python train.py --num_hidden_layers=9 --hidden_size=160 --num_attention_heads=2 --num_key_value_heads=2 --head_dim=64 --intermediate_size=960 --vocab_size=3020 --hidden_act="squared_relu" --norm="rmsnorm" --norm_place="pre" --norm_eps=1e-06 --positions="rope" --rope_theta=32200.0 --rope_fraction=1.0 --qk_norm=true --attn_scale=0.197 --bias="none" --tie_word_embeddings=false --parallel_block=false --extras=["some layers without attention", "local attention windows", "gated attention", "value embeddings", "value residuals", "hashed n-gram embeddings", "a smear gate", "an embedding shortcut", "learned residual scales", "skips across layers", "capped logits"] --init="normal" --init_std_qkv=0.0498 --init_std_o=0.0 --init_std_up=0.0498 --init_std_down=0.0 --optimizer="muon_variant" --learning_rate=0.0101 --lr_mult_down=1.5 --beta1=0.93 --lr_head=0.00809 --warmup_steps=36 --schedule="cos" --final_lr_fraction=0.0 --batch_tokens=65536 --max_seq_len=1024 --doc_mask=true --train_tokens=267100000 --max_steps=4076 --dataset="wikipedia_en"
Each number is 500 + 40 x the weight over the matrix's rms, rounded and kept within 0 to 999. Layers, rows and columns count from 0. Numbers have three digits each.

# o: layer 6 attention output (transposed), 128x160, rms 0.147, rows 93-127, columns 0-39
# v: layer 6 attention value, 128x160, rms 0.151, rows 94-127, columns 0-39
# up: layer 6 MLP up, 960x160, rms 0.154, rows 0-115, columns 0-39
# down: layer 6 MLP down (transposed), 960x160, rms 0.0886, rows 0-114, columns 0-39
o93:492499515540523519462570462581492474504582506471555573464546522503499473525465494542564518518471529593561433444431532529
v94:488538489475506561514507544552527467503487431544443529541545513476510523493555473505514515506523450451497490534515563440
o94:438463417484464509447468587500502439535448502577502499481579458502527486505512530475506480519493481482542545513471497438
v95:508458384422537474503519602378494497513483492434485510530505507477532477478444561446545385460514517444473489484582460545
o95:566487507468485529498534545542522539499461530479455583455523502485549502442444529465519505505485477555521548496498572559
v96:492547503512506490473488537515455522445506500517484536458526502460485499468504509530502452554486544525429478559506540493
o96:512547525542485479532504484557488492538476464462477524475462505474523500499461478468490494471506491550489483604503501531
v97:512497481473575522563513499529569439520406496524397454563489402620479643490480419472460530500499513504556372550541491509
o97:387475507524506497559508546487460549520506501524470486491569506503516563467512524545511436459551542510585507592454479494
v98:529485489497596475534485522474562507484479540541449527471457540505465525631504544454582455518515472488528448512533534541
o98:584467420426523471509563535485512528519433491539449466504501508572459500497470511527575496469447508543475456557591457491
v99:441454433564510470469544460501504545509533503557467486472483479454528536539554501521443538506458443528463532502491537434
o99:483447478491482480474430432485509532502516510530499527515485507433498557476444466409518456482523481497553462466457500481
v100:513499483519491509472475538467487505498459441497553505557518505446512485540484529486457454457431553525504536552525501507
o100:451550576483502548451552543521491420532444450480527511524459505455567486541523474497482481489505478491536455499518492520
v101:511485446475487430521534547536496523553536531553511476520491448537547492545540514489478477504415527507450452488518514501
o101:451502547506472458473445473498525412488508531523480501559506481473518489524486428483521491493428564499563559526521473562
v102:568520476494494508483506448474446478454498498483507485495471537443520497564492465515535509512509559496504481503476434542
o102:516484515506434461463517519442507464469525412499491573469530460543462498482467508529501455543450393451500511460455493540
v103:517426524477582516483514514543527429494500521422486497533505476457554540512475523512490398447535455443471509564520511524
o103:537513474486506525509541517512519479476471535421532492514469458536575510506517536462537462511472482456436461432497393527
v104:553489469497545465428507517499486466548549507449483506529546581448566482522502488470484440515508487480488475468542489529
o104:558524536543558467464545498396467536548560495489493509576561574514551487538475498517490522468534475527601494476541473582
v105:530492482486560519561469513474510540479447481499415462477500502477488543510476423571490515460475449492527543540584502517
o105:452520518599547528566569516529514525526497557550456542521564512586484505498517449518492526453497540491464466564414562478
v106:496474556528514487592485454567577460436450534507484504435515559500489542464506506530516532542482443550474542469487499495
o106:489523523414486494458489468547513522523495448580500534456495515512516539465461573499449577532436483510484465566532569507
v107:439437484465600498531496539469507448474518519452511366580459441517532493512473449484504517504509512500556451446580490544
o107:524482489486457428536562523510450571542526495548513479576471566475536564477557593527525487457541519517490497415558486508
v108:506488455440522545473518501470413493490429621553475473510477498477486481472474421452474536537572442435506429536517543514
o108:462488539521503511485512525457477561527464512536387517533496459476518561478512465468406539599491510507464423453567520481
v109:561481428546481515531542494469482512511420507497445494451408486447516513452533505479567434523559532497487523549508453544
o109:511497526520503526476545530560470427513573579478425469485516518473493489494517470497532435457509536541551548465439458520
v110:458521508443510483556514476560464509477493486561565464459535517529492511548564488504516605519503508541565577482507482432
o110:479482541474506505538429518492467467535491489514442474511508508496503483481459535525531512498553561485489543525547488465
v111:391511570499477479499448502581485493407505453451451462462562514496489443457497526515508494529515502506491575518438460370
o111:485557497456543481435389521498551546478526491470426484526543509468427485517492461523445457593463432555484511519474418449
v112:460506469514431551427528509491483491457535505469554493538503644530471454445500556451472494506557575538490515464496478501
o112:540516544417545510424401470537492530567502567540531522483533623521483486499495512507468457516505496489494469477468394426
v113:478499471482497504477505514512507501477442559490446440518452527542463546448448487479526473495498452530479528536535459535
o113:530471569428487485513431510547563515472524534455556580484559449444543568486514527486500460560531481519566487507439526499
v114:441474463483455545481494501437482476523551457506522462480469544505560493538438439551465522536518546421497494464590550490
o114:482397494492497540467531455507508514458458519533528472539512458437482516466553507546483508498488524514599534595568419481
v115:539515454518547426532503495478488463514546491494549491506464470479459565465518579524520594513443530535511493481482445518
o115:535498428517502503455505518534457497508479509530419511437468508490512494486510547609433558529422555467477475450495505551
v116:483498516570495449446576493455525534463482458491495546499484522407445454439498493453499479444562492463483505532402574519
o116:458525468505494536419436528514539525535473468488533510512467477527470449444490521553530524534563487500501448520432522469
v117:528576541496465441513457503466541493485443580499530552501469464542469473470512506527481609445464491547384395379452530483
o117:522508515533475518506562482485517464553531486473475496508542446485439445537484520468517575518530481534535472445477459450
v118:533507472509565440469447504514526551499484461560504472500478520434506462506461483483553532536524434528546458496531492504
o118:517583520480515520532496483460465547506574520499503507505519454541495496518581496538460514525559535483449423525527496493
v119:541484513530467528461450493544550556514552463519525562430489568518486539528466567545478511546483516513524540510476526488
o119:455476453490533526458497555547420518448453487485504498519511490498528494491512557535491473512522463489528555464442536506
v120:437550586512507535568450466575530478445467411423439497547528526554549520454475428573467550543550585537456455511509553415
o120:447476517482496463551489481559514452415497450429437478515575526500526487469518477530526521542472577519503443529504499512
v121:477551463488540544473510526530470507533528531470496534492530494514491424515471529445472500441497478500500444492452546476
o121:489484508548472550603496546418441519420498469503498587427503547463524534444479456584512508453532527469551422543552468501
v122:513448456492472478489539493494482539452502517504492521496442521522414459580502515453526458525507580466461497493506505487
o122:516479536463461480497494415524482478487457538526491507486543475556480444421525538517537439448523524421493514544521486489
v123:545510467491485511443474507533474510553430517485540556401467501439464454476484473542572477458546531556528524460475544473
o123:460524474505456534478497444463505524557462520508417562538477542538500556505432426513542481456527483526459517453497573509
v124:420478535510439599510476464504537505490476504451497530516522505554526473527514502559566485553560493518487554529512533491
o124:445512453486515469545498527465450474478528484551493495491517568469539511531501467474474460475469505471435564503548513453
v125:504548547490511478558474466532454518407471475504488527473520471477468514520497522488519491477544503468491515460432494509
o125:445508485575540473454446524488481575543485500552576525481534473461525520535511467557506486496465444444556433471558523401
v126:517528443504499486419494516453437554510379495457514479517398425507509433546461438387411514516492538489445432523588484493
o126:520545534575484538448608474447483486575565548492576514550463490456495506543504517509474545477462450568490525555577470468
v127:470505585475528487530436514587495532554452457524543527477487499523495434549541568563506515584465460523463526445471500421
o127:471544534454478536496461599457439511517449487468505524495478539444444435547482562484499482563464453497512493495445448520
up0:559492604520506486493505538544475495506498519413515496468443470529464478498477515567469543498454518470567553540554515492
down0:553475512484497544510556595534494503517514452484517465463501517469444530517530546522465507459440565477493501548443489498
up1:568523551562478476488480512565506499539545517567503478455450469505501400482493442542558493507493488441462529477509452484
down1:462529540442510466413437453545530503534568493504480530427466510573567515416389493565510482466459526483571496550502491526
up2:473494513493468506546507517459484495513462479552448538457516549538520524495578571541569496541558549542508517569533559545
down2:504469564452468566483455527535519532473456448584461493485501482458474526514479550525511483541498553536536521533451488507
up3:478529509497481457559501501482446535547480525548508566537486522522451538457505495491474494474494474528520512475548481554
down3:622521484440492494463425472589488515475509564451497440507454516469481466541499500513517501507441462566512431500497511473
up4:542468437486562571452457441505487524519484529526528468463477530551423562495589505543509447495564508557517559511511470486
down4:515453513429424571467434550480611590517532454518482520502547520417419538544539488460494487513525487592499502527468477530
up5:533520460544522439481455530568480533464508516539503515527476467520477508498530480550544478540518537449506467520481499526
down5:484483485524463527466472484524389534467479467430486447529522446493485480475432453600509485416461517528551576443507500564
up6:544552515482486523518523453397509442528431508477510517548523562456460510516539540508447501535580558502542513468537463436
down6:570492493498516419491522496461557470515486485468498477509563482557486485539462522448483557532527546537534497510471495530
up7:495486511491496496519520577499546388447492467529505480540465452537496465496461540503525537446423483551529525459531530484
down7:529482470454522443527516485498453442451472552572548489496475445508537424446496491515497516444531503497489484452485597498
up8:468509466498508494490515567543500493542556526575479465482524507532464427543572453564468550467473482519467520494484446428
down8:457448541520596501490462529459502484558574491518487420467529522494474480509542565475515519479482484492511525500522458501
up9:473478424485438591549548561531451495517474496454532492513428557483501505466540540500541431544542505524496533497522519546
down9:522527467441523501445521506390464500528476559489416475494543574505463517538485503485486467548564473460499451431516478509
up10:434487438474503440577501467450521508535549460541491438513501457524513518475494481579478507416562477548472474454499521524
down10:545457537404508448545474514380540469555459484464450472452489505515552509546525549573460549561490456512484456490464563474
up11:547463521501427442504524542486431474482431449474481445557538511523513478444438478538522480455543514581539506495511579509
down11:417433497538463436548553542541514495511511531523528532517478530480493471440537519477507531495540523534495543447464490486
up12:477560477473499520506495465536449424546527496540528460547590487547559433557468499469498480492460474492518459474500435516
down12:511557530466463484429530430551436511524563514517505543516508515457541475485473548425457479482431460526510504544479530506
up13:471517475495475511602479520527551551492453514490511463494476474497516497531531520520483476455456471548520421486536521547
down13:551445502502489548436476462473484468519527537505493457507491497412512520551495571480502542479461503459489538460515516556
up14:498388535483536385468459432552478492560567554435474499586491535555487481534459508501525504506523505576542458523495509509
down14:574596542507455418525581527526529463549493548466552542429514563513501492502504495489435516501493512585469494643458483532
up15:476531530479474509499504500442580534488559476481582507520530509504583461478470498504408505503478493618539543480456466512
down15:494488508521474481563577519508576554531448464452530474504518534478520500457508439484424549531467449600530466534435534489
up16:468483565519493429500458537543465536448570460549450507417453432532463488505484561513517506491516517464440465518444482526
down16:460500545536528482427477490529463488501471427449564603550523423456516478506459504528565509595523489524493521568500503507
up17:534473468513479538518437439521515553492569527513513561476487530472471489529482516484524535528542542533501493468443494521
down17:457491513457496460476473495485496472470504448485536562504509470562446521532482499498522482491527479548546518551530622503
up18:479501517431476533475479472522500452492558497536542491461509512477510417524467474424477494560451477489452536506547516515
down18:481516468505471507530507470537551506492466509514530464530500532465503468455502511487502458606562527436530500542483493510
up19:521529536474402470445524523537532436456513518526552446480491561533441510518549475551466426477526490499563428486440471482
down19:446518463530381466491550548488519472519443483508502429499551495549513494487628579521553504518487464470497491461530505470
up20:439512505522506452524506483514457579584512504524444513526570480501533498523521495495487482497534466547513606560451486511
down20:577517476471500526420591505467521454482502509445492530529515545535499498497525454478450504455442454515534511474453463548
up21:453538490561448507504515458532480558521451481511518541476528511522556499530461441518511488433469503485529509463417504536
down21:430515507517544493450493489467452545502484553495512488483589483406485434455450472487472497485553435490488498584515506439
up22:528545539529420551512478510502520549548438526507487466652462382480501499494494440518484571507480467528448482515535478486
down22:554477496528468445596534591546525490514459453507431514492489471501535496457462491537429541492515505433459440484445513508
up23:530505539497492472470518506501492486499407554426511485534529495485498488464566528505540500538526571439451516501591525500
down23:529510433499498521514605445491481423448455462532508511451503469565490448481501456432514488525441460518517466461536565522
up24:454416527375547565476547564423462518470541521490534479512511478553498557546504436488531478427459467553463559559517451604
down24:595571521468446513525519446452536535505507484507438545453540487522553534409498491513580452567479507534533436435528521474
up25:481467466505551505481526451528522534470440520489518489487457487505529521519581438440488434474529527612430483576529465487
down25:508520559435460403524558538540557510492460470538475499549561462477481450422497491432449515472435465505523450512524467499
up26:512539514505472554465538511502518512514435470503447494513410474464442453551483473500528531466507475552557453481485477529
down26:484460545546478469520528592563509475502492473481418521464482465574523414506461498468545509511464448546536550440448549495
up27:460550553509543433554521489512530552474477495519416487519565533540484497471482538455560516471509548510514538553468544493
down27:511397535502514569508539514459447515522477448525583495450463521536530426489486534460577475523505565541476472521509497434
up28:476456501488504493492515546477464484450468543461491534468450540512565440504561492504522478523514497474484518554508478530
down28:441442520488559393575563555475525513540510516432433557479491519529439505528573526512466513444517484499485554491559526516
up29:590455419482560525580522530494513467466524517501519443420532437496524437532463490550493531435539496530493539434541515538
down29:589471437557505479503532453534501436401465495503505467497484532453445489470490495483482500469527487448479518502485430497
up30:406554494446474422485452460436563440374495498474500502442528497482431510477478517523408477458514507514479517442470521512
down30:452460520572490523511448538544532512538474484505541539382517506509548512478565513463495501540556462498512501561528490523
up31:440534496471484555517423565515491526529491543514513550456475557523422510544537470520621445502421444582465520537514426514
down31:470497557459488491537513525509470482624566486418600508496498564471518488572573578528502510471490513488490466436516559515
up32:526488531521490471494581550537441515524492386520514482504474457489496479546431466556509500526517543469473453527492476511
down32:599564477468501511583578505472466547495507466518459461519507515520516490487509504496480470463542485493510477476446519505
up33:541543478441481481528512457530503475524537460494558532476452492491502487465482549557494508505489458447520539488496474530
down33:424526447497479588464347483482525511517506469444455512501517455374509456568542516502488486514471506508474529518499507501
up34:514521459504551482495471539520486484552466560564503536457477488524542573487426590549512420451486472539504488536487522502
down34:598443526477541554461417590533551530431492492510485582499465524511481428487487513519521456541430544481546512528457498519
up35:523580416495531500446528576505516546475499527478475483525524432493422506511408564463445502528456458495529490550483498534
down35:451507513554520421547533463509556514555496452550511556500578495528446501518459566471513541483498514543478501516485500499
up36:466540511464470408485486485451431477539480552461485513535523465489391503490447460573557496534512507455521459575467520472
down36:426483526532466473478501465493575531484546432476498588514522591445475516504493435455550556474449491483444545533538462585
up37:460453456465467515588539503496559482505535489478581449465395569462547548504537552442510468512377565438457512524530493466
down37:508529496428436488455472523535492541546560506523454514415496442545498496560445456465538530565560542466452474454458527476
up38:499451526491510475566538511493506502519527415403545495462535458536514520520468477481509511550445424482475492419552505494
down38:548453488523514501516482446458494515480452555528513465551544510486519533550458411470464557511532497478466528521523494517
up39:496485517495453479491517548462436487444426492576528498538490426459483469448558477398532504549532493560485469499517478532
down39:498523531512486455487579533475501456446429501510521517550515506479404496487534528489586491464504520567470410388518468525
up40:472458525483478470530531498536558543530556541447491499480501506440488528450524493510537472493560445501484540517494495509
down40:541543514452500523405456478405444486473450493545503540471524518546460454527425539539524503550556549518427428506505509534
up41:542470512503514537432469534455498526528598495508484425581503540507501535588564434533518548574521447488529475428485506478
down41:476558545509481440490553468573561475496467529454523483472468509463507483511471467485500498416537487514468434530503459496
up42:456554430526493425505558498552505444463510499560426464506443519492517564464547469563491480465419531441420521568462456537
down42:492499506470427466478426513551539525597491463465502505411488555525448540511508518505527471573561505462424415521517491568
up43:527525483505462435526556500490447499464490486464495485481514501490504417499490467505453462508480505398489450543519481533
down43:458492522529509424520530508488564473497467456513547546550488548545508531439494504442466464526497533467552415512486420521
up44:501481543454488467465505498548487512483441493497486457481508544558510518496539531579570505511544482440503520549483503568
down44:444482521543497425550477482494542486445461526504507543536525502475490491512523546555481490474564502528482572549465488546
up45:554548520526516462541484505473446530494504560429500497514513465428563462515562493482546512538483543558417550523469519505
down45:526502492507480483527427452532534545539444511438521479554506517505510432538446494468506512441505488422477471524468510464
up46:451491515528466442467503497488517570554434465530492479520458460466493422526475437552519488525506557508474573475532504496
down46:480540521521518475520456549468518565530548484467482490492449471426510462522484445489436447551502502515539499479455532512
up47:545569480546531424534603465511453482558431463503520507492473530423476492529532429558542509445472526523530517473455487540
down47:511470494483520506520586474518518546511482516507548587471536478526488467549517454566523464575465527489485496499485523538
up48:439524519556521502547511498491484524556475451518448513470493493485484472510482522494500477436469512521527478496465495502
down48:582488500510479518474514482505482495538479552538511487526495491495491503570456487493558514498450495483538415483562553543
up49:537631409466571478470520504481505504410456581495415552572494542502568501478522480508558542474550507462541466440509523545
down49:405529476595527520541461497469587518460510459424506500465521501515523456413515490489553421496483478445461459537465480515
up50:429465582517508522517394454460527564475541460504511496565492569528505465550550453493493493456516517516515448461490495483
down50:483488505504497504453447537449527495511465505424456481530552552575492516557500488435543583471453483517484462484482508472
up51:508598400483408470486562530518472558493533469482544491524451502541488488484460469475534534471494541451515464496469477488
down51:543522471528427539443487496472515501502470512424508499534508459500524484441478402543525556470484532515489472492434548491
up52:455447622522498506458511422481485470457531476515517507556477488496524523552462506437486473508509497421502531598484471477
down52:484560537536405446508601537499582501472466469515495409450471565522497467490487472503433445559510499482523475510551503439
up53:506506484576471478553479418478565470587542509513501509453514466470441507493513507551559472543460555501417523582532517480
down53:491513454490526541581442481490459478521521462515476489545479526511498508494545570453521493502483511526508544536527502471
up54:510551461484514502467509482571430493457479491436570487432498462435545475529464504445470474503468484491461501524493513545
down54:517455432454532537449439502482512513495503394403548472509415507449446552467554469554536551497457573512548507510477542533
up55:465558618490546426478528506471519463416548538569481526463459492536462536465529553452485496499515478520466466478530559491
down55:500507542384580477504503548475482464520422512527460549483504514526525501512529524519523457468520449476559397470468492446
up56:456437544489439521560544491504504448517516521478487482505525577490461455506495463515550463450489503516518598512462579478
down56:499441520524480490459396517500522448504488598473520536495487469491473506555480439569451492497512519411546508511507566505
up57:499468454559521480556510513458568539478433514534588538484514519470456496516479442563546501480543530533497463546573512472
down57:623524492377487453500613479466473501470481473473493453487494465511515532475462448509459521499499496451505507501510522598
up58:492518493520501505506522521456569499475533593515554457433496562538431555463458429430506482516454511419524453481492484457
down58:468465401501495490510457506499529552512492533472457448459526624469482509521436489416386463479516539496499571487480509378
up59:532494518518515508478475481512501507456442530479457545456513506478515465432457429529503487495499425507525483482552489518
down59:523460519484505574564524485523423489515459518495573462426487480492476523517565554475488479486521435549519516508511488451
up60:495460462516521466534497568541505539458481503513527480479470497521576441508542463498520490545533523562468529503558527521
down60:418529476507464455528504509487501501473426519501528522418435490496572449412547469551443558452492511527507524467574516537
up61:537470553522521512521517525458565461493537529501486473439525506529525456519483511486523515522535526520524596479461523515
down61:574480505508483486587551499431508505427575562529458455487492494494555453467501520499502580471492552560541493544484500487
up62:555471496505472473524505547553472409543454483455452483555507461549455514508524499455541498475532443488511508527437495557
down62:547474479477488459479589540513469499419496495550529465461493505556474533432505552564488463499472436466497456473468571443
up63:495500471485477491587503532526504542578538504494560468493443481486526476465502474538467477472506530509492452507500443515
down63:480524489507539548472451522489473542546564490483503438477487535492498525484429491462460506540505517538519429459475496469
up64:564491459488508539458528461549492465432523494522449516533457472523513513515511551525462459502481546527508583504554465549
down64:492516523490510483513652514493510482520574433504533504529502446449466527488535461527498481482492507429491471514508513511
up65:507459524524513446575551517541573488504477501483455500464463478518562543627495516420476542479552502483567523542556489522
down65:479403528545439476448537452503494559477507484453532544524495470452491559516562504434465436488504499542629447505521487487
up66:477404557544478421589524492540532489486537518545499479538542474456534521520456500512474500482524557528519540550504543466
down66:492477503551487440547463446507551514484518516482505525526419504565540484553420482524480525516504532524455483490447514485
up67:500488496530459456425457464492410508462462511469490448469486515531501550531480482531468500512556478398472499530478541422
down67:493472519544555535587511548456525535525509573497530519536470504540430536435490483477500493510601485532446488473415506505
up68:516451525515474472456464413502478436492492532494476471520450567547471431498492469474499450568436578479457489494443494541
down68:515471585485488444478496522487503521473519397537547508506544525427489479488511501455503526462451515452517496510480591525
up69:471452497505460473544478542482453500543535483521536547475440527514532490496460508554488529513499491517562514491540468494
down69:534559521446516427480535548527571513473482549497495522438500545392544459544501573511536514519441506473487495559447503522
up70:436482465467632486542554515507488481442463438482484490514504499503555466521510535529545401499461446549463404551522556519
down70:503486530523476475605521534470549414520523438489457461534573530490575528462531442495448457573411488493489476478530535479
up71:435574528482493473543501496451516503463541513395526560598448413473481496569445466477391393506519455496514509487461457482
down71:480523495494448451495661544515562502559471471522463486538502523513458451500530489497460560431438505517492543513483517481
up72:524452501488497475533481438440487494489506421464531453485531525533476523508459566503546464473562504449508495515564544546
down72:544517485461512424505471515568459545517547409472491545461466506478482532524498520538507478405421427487578500493533464537
up73:534440490521561478561464511507474529515482524518410522498554364531498508510494562492543582507598502507442394440457539460
down73:515487465406586551511525448476571599501573459545464509451472478495522418463480584518541514586496521405541586542492511471
up74:518468535490480502483429530493493550473461432441537482578485500505582549549494439461488501554489465489498519581541488473
down74:537511538533522494497439525619501525442437429535470537512517495476487552545455539516528500538534519555448471509484460488
up75:460451534484504483511483538500501522488507522439527463460477468514547568501489509580460485422503488510458494521508530492
down75:516441500500594419510491528524471474544529539501450547494512464438518467472458507452475479482462507492532523542483520498
up76:495502498437409554528507529503526413510476494453612518579512465475502490483470403506549430526516457551530546462507521483
down76:462575512368536458407562470533512501441489568477501467551473530502512497519467474498519467535531525444509521400433524410
up77:521512506485553512486530505508544473553492505519519483419488552495589472489528504481563547580515478463521507486490493516
down77:511494470496500502476560487551507546511534447531557456533456488454512451502429460464527526488516472512532504528429493439
up78:487471512500463574506529489547520531536415459481478565411553551531568433496486536550481527536541472468476493504504463505
down78:478481472483454524462509446539510511518524473469549460494435500434521445491445516512482454481477483455530533473478484481
up79:485577588528585474514420534528540580530504503535524464504468445520520449458518457497518465488555504514547473522478550485
down79:498454501470592498468474539479535493472552469449580470473482447606484522474549540513458474455519489509513496593474551527
up80:555500492453450426550525497529502473454491516465526514575548494552509458510479473525452504476501438462536501449477491494
down80:574511445570507544531509522470475497501510484536482522539513460523499520596448405514526503571484443428536463498450518531
up81:527426502523470507502509493516538505434466455530534564483506495558513557562477416482404475482538470455534525504459490559
down81:608487505497471507448518522491541508425461553548544540484470531486463432461414467487453500522457509522521513420473521505
up82:477454590520543481467529505582495442522522545478505515502522575415469434556446483493516520493560515527525449527518455505
down82:475553439417492506492470558526472569460518519505516478471526449540486528530495532522535511527470497493445498486499492507
up83:464529473524543503473501454514471535481450528495505519464488491505573491522520476507509488531562514531488534457544537558
down83:524455455462506485525513497523505550507443480483451474469503535504510513517439456483505478433478531532515491531520503513
up84:525518538487514499497498471515469532471437517512509475454512490567462577526495514464579523458513520569439542509445481460
down84:512493549441520467538591522532559539504531511454551508509505511572541562483552472489487544517500513464520520537477599456
up85:433575476474525459474526492472515539517512498429434546532501503525540542523497430538467507498492552478490495485468446560
down85:465481488536460509424491512478430526447500467525466512500566432491493532427549480504480497426455484492531500509434538529
up86:456471530466466547519543485512480485501498477525507522485558539498455521465539516484497514418513502517463522480446505502
down86:461482482418464461509521474486585514455439427470558490486479493506477465482441481503524498507469467484493403501497535488
up87:523538462520522469470519482510481547485405479608549509513503539493528520537476435542468499453550456554516516443466417502
down87:613495490501443553535492546421474518578495441512497503457466487395477473425480509467475446472551475495529534432512469559
up88:447498485451442476455592480531487538456484450540491462479506545439556538494531455456523513489470483476506426530469474465
down88:490515548482431470570502512565446562522510415405530542513437481487506504476391546572539508489462446497469454515526454589
up89:533564571445539454533500631512439493511473468511483498514421452523600523619502537537516537501506469457493479510537514459
down89:516502511454483468472542523501485488416464447510485468511486532521425411517539514447583524489426466513566462513569467466
up90:528455522530590447481554477521514518502458540545519568570508528599492479525436458444501487446526545449552500586485467494
down90:401548549424516430413486509529501581521600535461518546490512467451461476527428450458487544525510566476498539474443518547
up91:523484492484554519516538481510532518519498517493534495516521582488499439562499399521548480485487487450539454507481543591
down91:544494565524512526551453510462501562503639453471490503505477484538462515522548533496419419533529509544492521579470539510
up92:519517479473463460502523505468453529535525509478481515466508473484447472559528483510455479523572463452503435488533496426
down92:444525465463544547502628469465535500431499500491539468499530494552465518534576519452426476578486478487472479515489495442
up93:425587525535466501492543482492562449510478484462495504478489498524532462497508461520498457493502496505492491470486494507
down93:576442519472538537474578497520466541496468476495458544517550545496555524506496529425557488490451506487454539486538520508
up94:473518596486441450551475418521481421557532548498465504504482524542437501479512557481451449551472505603528521519513497452
down94:478501483512543444569525496475527421537557568508518483515474487483442486465541522487498461510465461550525432478497459478
up95:476416517484527498558517555509470471527511540517509449490485405521509493535467495565546537450443446441446461455499495471
down95:556582564388472474497595406566540536500461459543482491509493557503479500438496474483494495543424533521503516462467530432
up96:467486547527449478477508471479517504463488499551494426450509474448488467440510432468526469543541523487454589526504470451
down96:577497454532524560511535529470479552480472530592484477444509528448531509535504442481547452511492512490486541456549455520
up97:509529505540577481508470480447553528562430490568435464510503484516511477482485415511478456556478458474519534457530468562
down97:528538491580465542492558461574478530508527480504532472539526534588487506514455554499552506496532482420460520488601493449
up98:495567522513544520533508521555522425511436521482551496541521512549503438490517457514474440487472451511565476446471513474
down98:454486518512514521545432515500511465515535558500479552533517523448449416426467491491441454497486465571573451461464474504
up99:530534467536536525496470459545534501483443518463438455563452426465490434561513426584544544571489542510510451483552472489
down99:496590488456509536536584492562532419501539450489436593549439523511501529541478439607471465544476461515433457477491596511
up100:514404521444431423479480534531490582462486552438510474465430419502518602456466465488479437526558492444467489496489548525
down100:501510394546526560513413536495414431534555503535486461519562480448512447503533551534536415525509471494500461493441512465
up101:506463507463440501513507511467478466494474531505519469464445525452576496526487504494507499494428447469532565477498520503
down101:538453467525483437558551474466473470511502457484458530453513552541568510506486522538472548561504487482528510477530539546
up102:533591521532534441440444529516453502503466512454517562504496463460566498519514437542483367501527474541481453501558512419
down102:439497514547454491550478436536420520460511488514478525483531416519511479463479579524498531535481539537540472532470472427
up103:539601589420488481386577494448585485506522460482491456475453488496555409506503489504501462509532494497522447575525477534
down103:518488576486514514416395479501502495551512442485462442502455539523527514381564492470457457513518513520512428561591506470
up104:483538463489533505513534571522527443478504465504537483477443526476492492537454489529500477443441467516456432403475525517
down104:619548491481505539516562466500453501466491501479491503497446522539457509511484478509520553483577462517505403533475508524
up105:428548563504485455504527436559424462498477583505520515477443486524511433424531570576532455519513537477525525463545473505
down105:428483592527537489573615503530463537561518529495449515456483518561465451467525556459503463525522472485506537490579466487
up106:515472437497517471515483479531552451560506551535532454427507485481509485514466571483581557508530374503493497538598529534
down106:453501500488534480460553440493530414501521573446522493496504527549481552457577508540478468514386504477455433483454492533
up107:526454455530498551482531453481572441453550551466482528456501475607511518471506451444526471510458453551541436478494597468
down107:460486456486482505469579569538568400534459502431530559473559515582505516520434441547436506448483524532504424488478515509
up108:504498455483500445493498505558469483526471533432537535510497482560472572561478457475580433558503514483458526567524498487
down108:517532506499520476451469468500522526553429539506454511545477437437485534491462417475496485584483454464489493516520545566
up109:510498499495524428522545478527460489513435582497482443495464490472419456520447473474521475550579494519536513502546522483
down109:499503514514497537470577472551483466519504531483489565551535522453424485450454492514489533578499574538582479554518549495
up110:508525517435465531533464494465480524494505528469510490474513481445521486498483480508525550521461516528516534537483507507
down110:593428469537560580467496495452421494511518546485493522495505542536470510550521510542441475549505477503504490473532499535
up111:508525549527543480492461454505642502614545478528530400501528511530531494448503525495496522515551522509435511516478512519
down111:465479484572538484529425503546510520588538495436485449412490504551571486535503536497520535426490555544417480542481530552
up112:533536529543502461508514507439497499496486522456463479496427483477471460457556511473520419521512518447485516489528605417
down112:502475540515521538535591482484463416546492429523520498568458419480571503465520488522438531541530493471543493504428461537
up113:517469557499510504455496539496526445493527486484547479498493489531522494468433588451540482484479520505572561524572503509
down113:534464494520545577426552497487398508516456499491434509482462523516443534483504480454521479468530544470503449525472475542
up114:549473481482515489537518534535504495490538468513471529488522503542510490504480489489515483476480498468532433510507494455
down114:484546479533487541548611545501615558492522466524471477524438502565509491491499519439504462529469481484496500524411490509
up115:508492609559533450532452498556517526575509480476580438542458526482445499564491490450556491476478511569509476465479523456